Weights of a small transformer language model.
Size: 10 layers, width 224, 2 heads of 64, MLP 640 PolyReLU, vocabulary 1289, 5.38M parameters.
Architecture: rotary positions, no biases in attention or MLP, embeddings untied during training, normalized queries and keys, value embeddings, an embedding shortcut, weighted sums over earlier layers, capped logits.
Training: a variant of Adam for these matrices, 130M tokens, 11181 steps.
Each number is 50 + 12 x the weight over its row's rms, rounded and kept within 0 to 99. Layers, rows and columns count from 0. The size before them is the row's rms in percent of the matrix's.

# layer 7 attention key, 128x224, rms 0.107, rows 21-36, columns 0-223
166:56 64 22 60 46 42 53 49 59 58 67 47 45 40 63 44 45 58 51 71 50 46 25 45 42 38 55 42 42 54 29 70 72 61 37 52 30 58 48 51 59 36 48 56 41 53 51 46 52 59 42 64 64 36 26 44 61 52 58 41 42 40 47 67 57 51 66 55 54 87 57 43 33 71 25 34 43 57 60 45 43 42 74 39 46 34 30 53 61 64 49 41 33 61 40 48 43 54 56 52 40 67 44 52 61 48 51 48 57 59 46 70 36 56 57 45 38 50 39 62 30 41 54 36 56 59 61 56 65 52 51 24 67 48 35 43 44 48 52 40 72 38 39 15 54 56 65 45 54 54 76 25 41 61 41 45 59 57 53 53 59 58 35 32 79 57 54 54 31 57 48 59 46 54 57 60 40 63 33 44 35 68 54 59 21 62 43 48 43 43 40 57 48 44 37 39 74 57 40 54 48 37 64 48 56 58 45 69 57 38 52 39 75 46 47 28 28 56 40 42 48 53 72 59
169:64 65 21 66 56 41 46 46 52 63 79 51 41 48 58 44 54 58 49 65 44 38 26 55 37 49 57 48 34 62 34 67 70 58 52 66 34 57 50 54 60 40 54 57 31 52 46 49 42 64 34 61 75 40 37 46 56 57 51 48 40 35 46 63 57 55 64 58 42 89 51 54 42 64 25 39 48 56 65 49 42 41 88 38 51 32 33 49 56 56 50 41 39 48 42 46 40 49 55 48 50 61 38 49 49 58 42 52 52 73 43 73 36 51 55 48 33 48 39 49 41 39 57 37 55 59 52 52 62 55 43 26 60 37 34 54 48 57 45 47 72 28 38 12 48 49 62 43 60 43 80 41 38 61 43 46 61 63 55 56 53 63 30 42 66 51 66 64 35 41 48 49 43 64 57 62 39 66 32 48 44 62 52 55 35 68 38 45 53 45 50 44 43 29 43 46 74 60 35 60 49 37 73 56 41 68 57 71 58 51 54 43 58 54 43 44 29 68 40 45 44 56 64 57
138:63 58 22 72 57 44 49 41 43 59 70 56 41 64 59 53 68 63 56 54 56 42 41 57 38 52 37 41 37 54 50 69 63 55 69 64 52 51 44 45 51 46 64 54 36 64 44 45 38 52 38 63 74 44 34 51 46 56 48 55 53 36 28 54 49 58 69 58 38 80 42 52 51 51 26 38 54 55 71 59 47 39 99 27 50 29 51 38 56 50 40 46 41 42 61 47 31 52 55 46 51 50 52 45 48 69 44 63 49 74 51 73 39 51 49 55 37 38 38 40 60 45 54 46 50 55 42 59 54 57 49 33 38 47 33 60 45 64 43 43 73 39 25 38 47 44 60 43 60 53 77 48 32 59 34 38 51 61 41 50 39 62 31 53 55 50 67 55 45 26 45 40 49 66 49 50 44 66 38 51 41 50 51 62 47 86 42 49 46 54 55 44 40 33 58 42 72 60 35 71 47 37 73 60 42 78 66 62 43 66 52 46 40 51 49 52 44 71 32 51 32 40 49 47
113:41 48 74 44 63 30 61 45 66 34 55 46 52 55 45 46 44 59 57 74 44 60 35 45 41 43 51 62 56 57 49 19 51 46 49 32 45 26 57 61 53 46 43 47 41 66 45 18 55 63 49 50 51 55 45 48 53 35 43 39 50 54 58 33 58 48 50 19 53 55 66 44 41 42 73 73 55 43 39 60 47 47 43 61 55 48 32 55 51 38 72 61 66 52 72 44 69 59 53 50 60 62 36 66 33 52 45 33 40 46 82 23 61 69 34 46 65 22 35 73 61 53 33 65 48 49 51 54 56 50 39 53 44 48 66 44 56 39 53 52 49 57 61 46 61 51 35 66 48 44 29 48 68 40 47 70 44 42 60 49 72 45 64 55 39 47 47 48 47 39 63 96 44 39 46 61 47 48 66 64 56 56 54 45 37 55 27 47 46 59 40 38 65 47 58 57 32 55 56 31 51 48 36 62 43 29 45 57 61 59 61 51 62 60 49 52 42 44 73 36 75 54 50 58
097:62 58 61 43 35 55 68 56 67 22 41 47 56 32 46 42 73 50 50 79 36 32 62 54 54 71 51 56 52 23 52 58 48 51 55 60 38 79 30 42 53 43 48 31 40 38 40 50 50 60 53 37 52 66 75 50 52 36 66 49 50 67 55 41 40 37 59 63 45 54 54 70 30 50 55 69 51 33 48 46 64 27 64 47 55 63 47 45 41 53 57 45 54 46 71 38 38 43 48 45 70 61 35 73 39 93 28 55 37 53 32 84 40 54 32 51 26 35 66 39 53 45 58 56 52 46 52 67 39 48 42 68 45 68 45 57 58 55 55 34 60 60 56 68 48 41 39 60 66 46 70 54 49 47 34 59 46 54 57 62 43 44 53 40 71 50 43 44 48 34 43 60 45 55 45 64 43 60 38 35 43 51 35 55 47 54 52 51 48 41 51 38 51 63 41 39 52 44 72 45 44 57 71 49 50 70 44 21 33 55 37 53 30 51 47 43 47 59 56 59 29 61 51 46
095:43 38 67 50 67 45 40 30 33 64 71 54 47 43 31 56 48 68 49 65 64 37 57 42 53 52 49 65 43 60 45 35 58 51 60 53 48 26 49 49 49 47 64 49 23 57 40 38 50 52 48 57 54 66 46 56 36 68 41 48 54 69 59 62 74 47 65 36 33 63 66 61 67 40 47 50 40 44 61 62 48 43 72 30 42 42 25 30 59 51 57 71 72 52 53 31 74 49 48 28 58 46 53 89 31 40 46 45 36 49 28 35 53 57 55 44 43 39 40 61 43 44 59 39 40 48 46 45 50 30 52 66 45 32 50 45 48 45 17 58 46 43 29 62 53 53 59 36 69 38 55 49 50 62 36 45 55 49 64 38 33 50 52 53 31 55 66 67 48 31 53 64 42 70 41 58 48 53 44 53 51 51 33 58 45 43 41 63 58 57 59 21 33 26 55 39 44 58 47 32 47 54 47 49 46 61 51 51 49 70 68 43 46 76 61 58 52 68 46 55 70 44 36 60
089:72 60 36 44 37 54 62 55 58 48 43 57 49 44 34 45 32 46 44 48 59 56 57 43 45 62 62 40 39 29 40 77 61 46 41 47 39 83 41 52 41 37 43 48 67 34 47 58 51 45 47 69 54 45 81 57 25 53 68 57 56 79 50 45 32 45 56 49 47 53 65 41 24 73 29 43 48 35 60 25 43 43 53 48 62 62 45 52 41 65 43 46 53 56 55 59 51 49 48 52 47 54 62 33 69 60 50 31 45 41 48 85 43 59 51 49 44 53 61 38 52 50 61 57 56 43 51 52 47 52 55 51 68 52 58 54 61 66 59 48 60 52 47 50 49 39 44 86 59 33 93 44 49 41 57 56 53 51 56 47 44 54 59 23 60 76 34 49 50 46 54 51 34 31 52 46 55 46 49 54 45 50 70 32 60 63 65 51 52 60 51 51 58 66 23 48 59 32 47 62 21 55 62 59 51 65 43 58 37 43 45 55 38 29 66 54 46 37 54 43 25 51 50 23
104:42 42 47 50 56 51 49 49 47 52 49 62 34 72 69 41 83 48 46 37 30 55 45 50 65 38 51 54 43 65 52 46 52 43 47 39 61 24 43 68 44 35 52 60 51 60 76 39 49 59 45 54 38 53 37 39 66 15 61 38 48 41 29 48 55 60 55 51 77 55 29 26 62 39 67 40 47 59 56 57 52 65 43 52 07 58 77 35 41 35 35 54 50 48 50 43 47 52 44 60 51 40 60 57 46 33 68 75 66 70 67 24 73 62 51 65 50 62 53 40 60 57 50 50 33 55 43 57 54 66 60 45 50 56 51 48 36 72 65 32 43 55 37 65 52 40 38 51 34 67 37 33 42 58 41 40 57 64 65 51 42 57 41 68 60 41 67 37 48 46 34 65 56 37 61 35 58 60 54 35 48 39 45 69 66 53 50 48 48 33 66 28 41 57 61 56 44 54 43 62 42 47 26 56 51 52 62 39 51 46 52 39 60 45 54 68 63 45 37 60 55 43 43 54
096:45 53 44 42 45 76 55 39 44 49 44 46 79 71 55 53 37 52 40 61 39 53 66 36 52 68 62 50 50 54 68 47 66 53 41 51 43 48 35 59 61 52 49 62 47 56 30 40 41 48 40 42 47 38 50 66 59 54 57 55 64 14 57 58 45 55 48 51 43 46 70 75 45 40 36 33 59 53 54 43 47 42 70 55 40 45 42 60 56 51 57 60 43 53 50 35 41 39 51 55 85 44 34 76 59 61 45 54 49 57 36 46 53 68 55 32 51 38 39 65 48 54 55 54 61 56 29 40 49 47 45 46 50 52 48 69 13 55 44 42 42 48 48 76 52 29 43 35 65 61 60 61 37 21 62 26 54 50 51 48 53 58 44 53 67 59 56 66 58 64 89 36 51 60 55 28 40 45 57 47 31 37 43 26 44 67 41 39 35 42 55 47 43 56 16 38 58 56 49 70 60 40 68 43 56 59 69 37 46 65 33 55 52 61 53 45 60 54 48 60 36 66 35 51
098:35 56 58 53 49 70 52 64 57 28 46 47 59 40 57 51 78 51 60 33 61 40 64 59 56 63 31 56 52 48 55 47 36 37 37 56 72 66 43 37 52 61 53 31 55 44 74 64 65 56 85 23 31 54 48 40 57 53 38 35 53 55 48 42 51 46 60 33 58 37 24 58 53 63 61 61 38 50 48 46 55 34 28 53 44 38 69 36 58 41 54 38 31 34 38 59 22 44 50 47 45 55 50 52 45 58 45 72 59 55 22 27 43 40 46 54 60 46 76 57 29 60 46 59 53 55 55 73 56 59 49 70 43 48 46 44 65 34 48 53 47 59 69 50 68 54 62 37 36 60 44 35 55 46 48 60 36 46 36 53 62 39 47 68 39 39 31 42 48 68 56 58 54 19 39 51 35 50 55 50 29 50 68 49 47 47 42 39 57 38 50 62 50 54 68 70 65 57 51 66 72 61 61 40 50 24 42 49 48 34 58 51 56 44 25 29 54 41 56 49 58 63 45 55
085:40 50 64 62 61 41 48 63 62 55 46 55 69 55 55 75 40 51 50 66 47 50 45 53 38 43 59 54 65 54 49 40 42 64 74 52 46 47 62 43 50 71 46 55 59 57 31 52 44 36 46 40 56 43 39 71 55 69 39 58 46 25 56 39 54 49 32 47 52 42 38 83 54 52 41 80 59 49 31 62 50 78 48 51 77 25 58 68 64 54 57 46 52 55 43 54 48 67 49 56 44 52 46 44 60 59 52 48 32 33 59 44 52 33 37 40 63 46 44 60 63 43 53 52 64 74 68 48 43 44 41 24 44 44 34 52 54 37 41 56 32 51 71 39 37 54 37 32 43 65 40 55 61 25 69 45 47 42 47 71 65 44 57 37 36 49 54 63 65 77 89 46 67 49 57 58 55 31 47 47 59 51 33 51 49 31 45 53 41 58 27 72 49 44 41 57 35 53 52 52 78 55 60 41 47 34 36 53 54 31 47 56 34 54 24 51 48 50 54 57 46 48 76 56
099:65 47 38 62 75 48 55 28 48 72 46 67 55 79 57 56 19 44 53 51 53 87 46 46 27 28 51 39 53 42 38 55 59 63 65 40 41 54 49 50 50 39 53 67 65 35 40 55 49 46 37 71 69 39 53 46 38 56 64 62 41 37 48 57 43 66 40 65 35 48 80 32 41 57 33 32 51 59 53 18 36 65 59 51 64 46 41 83 61 62 48 64 58 56 44 41 45 53 66 57 43 65 66 26 76 48 59 40 43 38 68 71 44 54 61 46 45 63 45 61 53 32 62 52 56 47 40 28 44 45 58 33 52 57 61 56 48 63 49 56 65 45 26 53 54 44 38 48 55 31 60 45 57 28 46 38 45 63 44 37 37 59 55 59 45 58 55 54 56 63 44 49 59 61 46 57 53 44 53 63 48 62 66 57 60 63 68 55 55 45 43 54 74 66 47 48 67 45 35 57 50 34 43 56 61 52 59 66 65 57 37 51 32 49 54 62 50 44 58 52 62 36 66 42
083:67 58 38 61 57 69 45 53 51 57 58 62 45 35 55 56 37 47 67 39 60 28 51 58 36 66 54 55 38 37 28 66 47 58 42 71 38 72 54 41 43 49 45 41 60 35 43 67 51 44 66 57 61 54 63 49 33 75 45 61 48 78 36 51 37 45 69 61 33 36 39 66 51 60 38 38 53 40 65 46 54 43 57 40 81 56 35 50 44 66 44 41 60 45 37 68 28 54 49 36 37 49 61 38 62 56 43 38 58 39 42 84 35 30 67 49 34 57 80 35 24 42 72 50 50 42 65 57 44 39 45 47 51 47 42 58 77 42 45 53 58 32 48 26 35 60 53 67 56 29 78 59 50 39 41 39 42 44 38 48 40 42 46 43 61 51 44 47 52 47 24 45 28 46 46 57 46 52 31 58 44 49 53 36 53 58 59 43 73 52 57 58 58 40 50 53 61 34 43 49 32 54 62 55 42 67 40 60 32 53 56 53 28 35 45 47 48 63 54 61 34 66 51 42
087:37 49 54 56 41 55 25 71 46 27 46 41 52 37 37 52 60 57 52 45 58 31 40 53 44 62 45 53 54 75 67 47 49 33 46 42 47 46 76 63 44 67 46 56 24 48 42 23 46 40 46 45 30 54 27 72 50 40 41 58 53 38 44 53 65 44 59 32 48 55 50 74 59 34 43 64 62 57 37 74 61 47 66 45 29 38 37 43 39 46 51 43 52 41 48 50 63 47 37 35 55 39 53 26 39 43 31 57 47 48 46 20 31 36 50 55 52 51 43 40 63 61 28 58 48 46 62 36 51 46 31 47 54 42 19 38 27 37 53 38 41 42 49 39 39 47 67 46 30 59 29 59 24 68 39 47 46 57 65 51 53 39 51 32 43 34 48 42 53 27 64 53 38 41 53 44 47 53 57 43 50 44 52 49 47 43 32 36 45 48 39 64 25 31 57 55 26 47 69 40 60 53 45 41 22 54 52 41 34 43 52 67 49 46 49 64 66 49 24 45 36 61 50 63
098:43 37 65 36 65 29 52 27 56 44 51 54 37 68 39 53 68 47 34 67 47 68 50 45 47 33 56 58 57 51 52 27 48 48 62 45 51 19 59 56 40 33 50 64 42 78 54 34 47 64 42 43 43 54 43 48 61 35 42 32 44 50 53 45 50 65 53 47 63 42 44 38 56 44 72 59 47 34 64 53 44 64 27 55 34 54 60 44 62 34 58 62 51 39 66 49 72 52 45 54 47 56 58 83 28 44 62 37 58 47 65 12 70 51 39 50 69 43 34 75 52 34 47 41 48 49 41 62 57 58 60 53 32 39 66 70 46 40 49 57 38 50 65 67 68 52 46 44 49 34 35 46 67 44 46 57 65 54 59 56 65 49 52 73 38 48 67 53 44 56 68 77 43 53 52 45 60 41 57 58 57 59 39 53 51 45 50 54 38 45 63 23 49 49 56 57 27 50 40 35 47 51 31 58 49 29 45 57 75 55 56 39 66 59 58 49 54 46 52 43 86 46 42 58
099:45 71 53 43 17 52 60 74 62 32 48 45 45 40 36 29 61 61 35 86 50 31 38 29 47 53 50 40 52 32 43 65 41 61 32 37 51 76 39 52 40 55 38 40 58 35 56 73 57 48 43 53 37 48 30 57 49 51 59 43 49 65 48 39 51 37 52 44 41 56 57 75 31 36 67 68 37 56 57 49 52 31 55 64 46 55 55 38 54 44 50 34 36 60 48 54 41 42 57 53 68 68 53 19 53 57 41 61 43 45 57 45 35 48 46 48 41 54 47 40 56 66 36 58 56 53 54 49 56 59 53 65 58 53 45 29 54 35 53 29 50 56 63 41 40 54 60 68 66 75 57 41 39 71 54 66 42 43 54 46 53 34 66 43 60 57 35 46 53 54 58 44 50 08 51 71 37 54 56 45 54 42 46 65 45 50 65 41 45 45 29 62 40 75 41 43 43 65 59 54 64 50 59 40 57 57 30 27 31 36 42 59 51 35 34 47 37 34 55 48 27 52 63 47
# layer 7 attention query, 128x224, rms 0.106, rows 22-36, columns 0-223
200:34 63 62 43 67 44 50 48 64 39 72 44 34 71 29 70 56 49 41 76 54 64 32 59 39 51 57 50 24 64 37 45 64 68 59 59 65 25 66 68 34 38 46 72 46 60 57 39 57 50 52 51 45 65 43 45 55 70 49 23 53 39 53 48 64 59 40 42 53 52 38 43 51 39 54 59 50 55 58 63 38 57 43 59 49 38 37 42 70 52 60 57 60 43 56 60 52 58 70 37 39 56 53 57 44 48 46 59 47 49 80 28 57 56 38 59 61 49 37 65 52 46 59 40 67 61 62 29 43 38 46 40 27 47 49 56 49 30 32 47 66 53 57 43 40 54 55 55 48 38 36 41 61 41 34 57 49 50 60 49 52 63 45 50 28 54 62 68 22 43 34 68 43 42 39 38 58 42 53 46 59 51 44 64 30 54 36 35 39 50 49 51 61 37 42 58 31 61 41 47 59 43 43 60 44 30 31 53 59 49 68 29 69 68 47 34 41 36 70 22 71 33 36 68
191:38 71 51 39 62 36 45 63 68 36 65 31 23 61 39 74 55 52 34 70 49 56 35 54 38 47 56 54 45 45 40 52 70 50 50 53 53 42 69 57 40 34 39 73 43 68 66 46 51 50 51 49 45 58 35 40 58 67 46 21 48 40 57 48 68 54 51 46 54 53 36 52 40 49 52 59 43 58 57 63 32 48 53 58 52 32 35 50 69 61 68 63 49 40 53 65 56 58 68 39 40 63 47 61 41 46 52 44 42 47 66 32 49 64 50 59 64 46 31 62 51 49 48 30 73 56 55 40 47 30 52 32 24 50 47 61 42 37 50 49 59 53 54 38 46 53 57 53 56 43 36 35 57 42 40 64 61 46 64 61 68 62 44 48 35 52 62 70 16 41 54 69 45 37 45 53 62 42 51 40 67 58 49 58 33 58 43 38 41 58 46 56 64 36 42 62 40 66 38 39 57 47 41 49 35 38 24 66 67 40 76 27 77 55 47 28 31 39 76 34 61 37 42 63
107:62 49 44 54 38 55 64 38 45 64 37 67 55 33 57 53 31 41 48 65 75 39 74 47 61 51 57 45 60 39 65 56 37 47 38 27 38 70 40 30 51 66 48 61 62 27 43 69 50 54 54 54 47 54 54 58 40 49 48 56 49 58 64 55 40 43 62 55 53 48 53 52 48 43 42 31 59 65 36 35 56 43 44 43 37 46 62 47 38 59 34 49 50 69 47 33 30 31 43 57 44 39 57 50 65 42 56 57 71 35 29 65 32 50 55 48 26 58 66 39 32 49 72 53 43 60 69 84 45 59 76 66 71 60 57 24 62 59 42 45 43 56 68 40 41 53 51 37 64 62 74 55 58 74 61 34 38 44 54 37 59 45 33 49 67 43 37 49 58 69 44 32 73 57 47 58 32 60 42 43 41 41 53 46 53 33 72 61 42 49 60 61 42 62 50 43 65 38 57 54 40 30 55 44 69 49 65 37 46 37 45 49 47 38 48 40 53 73 39 63 36 67 65 50
099:62 52 31 57 65 46 43 65 59 82 66 53 23 59 40 58 51 57 56 50 62 32 40 57 40 64 36 49 56 56 51 67 60 45 52 58 69 57 47 43 56 56 69 68 48 40 58 56 44 53 65 64 51 74 64 46 65 66 41 46 41 49 64 69 54 51 40 49 49 51 47 48 40 33 37 59 46 63 34 78 52 46 47 58 65 29 57 49 46 54 39 42 58 50 41 38 34 41 44 61 50 47 59 39 55 51 49 70 41 49 50 44 33 57 62 41 32 54 67 56 56 53 81 47 63 76 67 64 54 36 58 50 61 42 38 40 56 69 51 62 66 34 77 29 63 55 57 55 59 44 56 56 35 54 68 22 61 51 67 57 55 89 39 52 62 34 43 48 47 58 38 47 71 65 43 64 38 57 51 53 57 39 53 72 64 44 60 56 42 36 53 80 50 45 42 36 42 55 47 69 57 46 50 52 50 47 62 49 45 21 55 40 50 30 30 30 40 34 71 54 44 66 54 45
095:49 24 52 47 33 40 57 38 43 59 30 41 59 43 46 59 67 47 67 50 42 60 47 39 45 47 60 50 57 50 36 50 40 52 38 50 64 57 41 63 22 50 58 61 61 39 33 63 54 58 54 36 48 51 54 35 54 35 35 72 44 57 57 35 51 73 39 49 57 51 58 58 49 67 59 49 47 50 61 60 32 60 50 41 52 69 63 67 61 38 81 54 58 67 37 25 49 62 55 46 37 38 48 48 76 63 50 62 46 52 43 53 44 71 52 53 48 35 54 38 38 48 99 44 37 43 51 56 62 55 52 44 58 52 75 42 46 51 56 36 86 45 41 58 57 57 48 54 50 29 52 38 48 52 45 46 36 50 67 51 51 51 49 53 59 40 59 37 40 50 45 43 66 71 49 50 71 52 54 30 22 55 58 70 57 36 43 60 31 60 70 69 56 69 42 49 66 43 60 36 40 55 47 72 61 45 41 45 57 39 49 67 69 50 58 16 40 45 53 51 39 30 49 67
076:59 47 56 49 57 45 48 64 54 35 54 48 47 62 36 36 44 50 57 38 58 43 59 71 49 56 42 51 71 51 51 47 51 47 50 53 63 55 62 33 77 50 58 66 33 53 51 42 31 49 41 60 48 63 45 65 58 80 24 73 80 25 56 42 43 44 57 69 45 34 46 59 69 63 55 56 60 33 21 59 56 37 41 51 65 39 63 48 48 61 47 56 53 67 57 51 30 45 47 60 63 69 61 49 21 48 51 39 36 39 71 63 44 33 56 38 52 51 44 49 59 49 39 44 48 59 62 28 57 33 27 26 34 50 27 53 38 43 50 64 37 13 65 50 56 49 46 32 37 50 49 56 32 42 61 42 50 51 41 58 35 66 45 52 41 49 57 55 55 52 34 41 54 64 70 44 32 48 26 55 54 45 60 40 38 58 48 57 75 34 51 55 46 46 59 43 28 53 39 39 49 43 41 54 63 48 59 51 36 63 46 64 42 45 59 55 53 25 67 65 75 64 35 38
088:18 62 55 56 26 20 47 46 46 45 43 37 50 34 31 45 31 41 29 47 50 37 55 21 61 56 57 43 45 60 55 42 47 49 42 45 22 50 59 51 40 47 32 41 55 68 50 50 59 56 45 53 42 42 28 37 74 31 57 31 42 38 56 52 59 38 45 38 32 69 52 50 48 35 34 49 50 54 54 46 47 07 39 52 23 37 27 36 61 35 55 60 49 45 27 49 51 42 68 40 41 53 34 48 59 70 72 47 59 51 65 61 39 60 38 56 51 46 39 63 36 52 22 58 68 56 42 50 32 50 49 43 62 38 62 56 51 46 54 57 44 51 46 35 48 45 68 50 63 62 43 54 50 52 48 64 47 50 62 44 57 33 57 40 55 50 40 63 45 60 80 49 33 28 60 55 39 53 64 70 56 44 55 32 51 56 43 39 51 73 34 35 51 50 43 70 66 48 59 41 51 51 57 26 45 43 61 56 51 35 47 54 52 48 45 42 57 66 33 27 56 59 55 71
089:62 20 53 70 56 47 44 47 47 45 40 64 77 19 36 29 69 39 47 31 24 53 41 33 51 64 66 54 60 67 40 54 49 50 54 55 44 71 49 43 35 46 42 54 50 70 36 56 64 75 43 69 38 56 70 61 57 19 49 62 47 59 45 54 60 58 75 45 83 43 56 51 38 69 56 69 49 47 44 39 41 63 38 37 57 58 52 57 61 23 53 48 51 35 38 43 47 63 38 45 54 59 62 48 53 54 50 52 59 58 44 63 58 60 20 39 60 52 45 48 63 62 44 42 47 35 56 45 43 45 44 50 46 41 37 41 62 54 79 41 65 52 46 47 62 46 67 49 35 27 58 51 73 40 16 54 38 47 50 41 42 49 40 20 61 44 49 50 46 56 45 58 53 57 50 35 61 55 38 46 39 60 68 57 49 50 38 59 86 39 54 56 59 69 47 52 44 49 52 35 41 47 54 55 56 52 33 53 58 33 56 47 42 61 55 60 45 29 57 37 58 62 31 43
097:34 72 40 41 61 50 38 64 69 53 67 51 48 48 70 45 55 63 62 57 61 48 40 53 59 31 47 45 24 16 72 65 55 40 61 59 59 56 39 50 59 54 62 35 53 38 66 55 59 47 66 47 53 34 49 43 55 52 84 32 31 58 52 56 40 59 37 56 33 56 59 58 31 44 37 52 44 49 57 46 56 49 76 58 62 51 44 46 56 76 42 24 35 45 60 64 59 71 65 60 43 40 41 46 82 52 50 67 44 33 44 52 37 43 52 34 58 51 68 58 61 44 41 60 58 48 59 60 34 61 54 63 59 37 52 39 34 51 66 50 64 63 60 58 51 56 47 53 50 59 65 80 34 50 69 56 58 44 67 56 61 61 52 31 57 46 52 47 51 53 67 55 55 58 42 66 44 41 60 35 65 44 40 53 76 74 67 43 49 48 36 65 56 43 47 30 52 46 59 54 55 42 58 33 61 56 49 45 51 30 35 43 41 32 31 50 32 54 53 64 51 77 75 41
076:70 38 43 51 54 61 53 40 48 60 49 42 41 44 66 42 55 48 52 65 32 87 56 45 59 54 44 46 78 51 52 53 45 44 44 56 44 48 61 55 53 59 45 66 27 31 59 36 49 42 40 43 63 39 63 50 18 62 63 48 58 45 40 59 55 55 73 41 76 46 69 39 48 43 58 44 59 61 62 42 41 72 39 34 47 51 80 53 39 61 41 40 44 47 54 61 51 49 46 43 58 51 55 49 33 26 34 60 71 49 34 53 75 59 66 61 38 57 41 55 45 71 58 48 41 34 38 68 66 78 68 77 46 61 59 51 75 43 58 57 40 58 41 36 36 40 57 49 50 43 55 30 61 70 56 50 53 68 44 27 52 47 41 58 52 47 44 43 51 43 18 49 48 57 34 48 50 53 54 45 41 64 39 58 37 38 65 47 62 51 56 62 40 60 36 45 49 55 44 57 51 31 60 61 55 74 62 56 51 69 61 37 48 61 75 40 43 83 61 57 49 40 59 32
093:43 51 64 53 56 52 46 62 59 14 48 37 53 63 37 56 29 28 30 38 38 45 62 41 71 71 60 47 53 56 39 39 64 63 45 46 43 49 53 55 48 60 41 42 39 57 50 41 49 48 43 46 49 59 54 69 52 71 32 67 76 28 51 38 65 28 69 38 45 37 50 47 68 59 73 43 51 38 29 56 51 50 11 43 60 48 55 62 45 37 51 76 57 39 44 63 54 39 43 41 76 53 54 72 09 42 46 34 51 46 62 57 70 49 54 56 63 42 47 40 44 53 24 39 48 38 44 37 69 44 38 39 35 49 40 46 74 57 46 52 30 51 46 60 40 47 41 56 47 67 37 48 52 42 59 62 48 48 52 34 28 34 55 58 28 51 42 60 63 51 40 35 44 45 56 39 54 49 43 61 60 60 55 25 41 49 39 37 57 65 52 51 51 37 49 63 36 39 44 37 32 50 60 65 45 45 54 53 45 84 59 51 46 56 54 58 62 44 49 52 63 62 34 54
090:61 40 49 42 60 51 54 46 66 29 55 27 31 81 46 61 59 48 57 41 48 59 59 80 45 52 23 42 46 52 56 54 64 58 45 58 89 42 48 63 62 62 73 49 40 41 59 23 32 25 55 37 60 39 49 53 54 65 50 62 60 35 43 56 46 66 42 59 37 17 33 39 63 57 57 45 49 36 42 72 46 66 38 56 73 51 63 62 66 78 44 63 43 59 43 49 56 45 52 47 50 52 50 49 30 68 47 50 29 34 62 36 53 51 58 51 51 41 44 59 54 54 57 42 52 40 52 23 51 52 43 42 28 34 48 56 43 55 58 48 61 27 50 74 73 42 43 53 41 51 33 49 34 35 62 52 60 50 50 71 26 75 55 64 36 39 59 55 62 44 42 46 57 76 64 39 52 40 51 49 50 49 40 56 52 55 56 50 58 38 42 50 56 52 45 49 26 61 29 58 59 73 45 58 56 48 64 54 40 53 36 60 46 55 61 54 46 47 75 45 61 48 59 37
087:71 23 36 42 40 56 79 45 44 67 38 60 48 29 71 55 70 52 59 58 42 67 68 46 49 52 39 47 80 57 47 47 29 43 39 41 50 58 66 59 32 34 55 52 56 41 40 63 54 44 63 52 64 48 48 39 40 52 56 37 33 78 47 67 48 63 70 52 58 46 45 56 44 36 22 43 71 58 71 56 35 63 63 53 47 70 67 39 60 46 47 53 55 55 54 50 42 65 54 38 38 40 48 36 54 55 53 54 53 58 30 76 56 67 32 54 43 34 40 55 43 44 72 51 49 37 51 42 48 59 80 62 47 73 46 68 36 38 72 47 52 52 61 32 53 54 58 50 65 27 44 46 63 56 24 49 38 38 50 60 77 60 47 49 66 39 48 34 40 44 39 61 64 43 43 55 34 53 55 43 28 34 47 59 51 29 67 62 53 56 52 52 57 70 49 56 53 50 47 55 46 55 42 65 46 56 36 51 45 36 63 52 69 34 66 37 38 67 60 42 42 37 54 36
094:49 70 41 51 31 41 41 51 46 56 52 52 61 24 48 22 39 42 49 57 54 27 62 26 54 45 51 40 34 33 61 64 55 56 55 43 27 63 39 42 39 58 46 46 66 31 46 68 55 52 33 53 44 53 74 47 53 41 57 65 42 45 65 35 51 29 57 49 56 75 81 52 41 54 58 52 42 50 54 32 60 32 50 43 32 35 42 50 39 50 37 59 42 63 40 39 49 38 52 69 61 39 48 55 66 40 60 55 63 57 45 58 36 54 55 48 53 60 63 33 39 73 48 61 43 70 44 64 53 59 59 54 81 48 69 11 53 55 34 39 40 64 46 49 25 51 50 49 47 59 59 46 31 52 72 40 42 51 44 19 56 43 56 39 61 57 43 59 54 65 43 34 44 35 44 50 65 64 46 55 47 73 53 60 53 52 54 37 48 64 48 53 30 56 30 42 69 45 57 44 60 48 61 35 40 47 55 45 50 43 56 62 46 40 27 50 47 57 21 73 30 49 59 62
087:66 63 40 45 65 62 62 53 47 85 65 65 41 37 64 49 40 60 50 49 80 53 39 65 37 49 50 52 49 49 47 52 48 20 46 55 53 60 54 26 65 40 63 54 35 51 55 59 36 55 62 50 39 51 36 39 54 73 56 40 52 60 60 68 29 47 39 54 61 49 39 57 30 26 33 46 42 48 53 46 61 50 70 63 61 47 68 27 46 59 32 43 54 35 80 58 35 44 50 60 54 56 53 49 63 36 44 64 69 44 54 57 34 53 53 58 45 52 57 62 73 29 34 59 61 59 70 52 51 38 51 48 49 56 32 45 42 69 57 74 38 52 80 41 58 52 49 46 47 18 41 70 45 51 61 42 54 54 57 54 63 57 44 50 57 54 55 52 42 59 55 58 60 38 59 67 30 55 51 44 86 32 57 55 57 53 60 57 36 32 63 44 58 44 73 50 55 44 61 71 57 20 39 65 47 57 59 38 45 33 56 44 43 59 40 58 47 43 57 71 39 49 47 53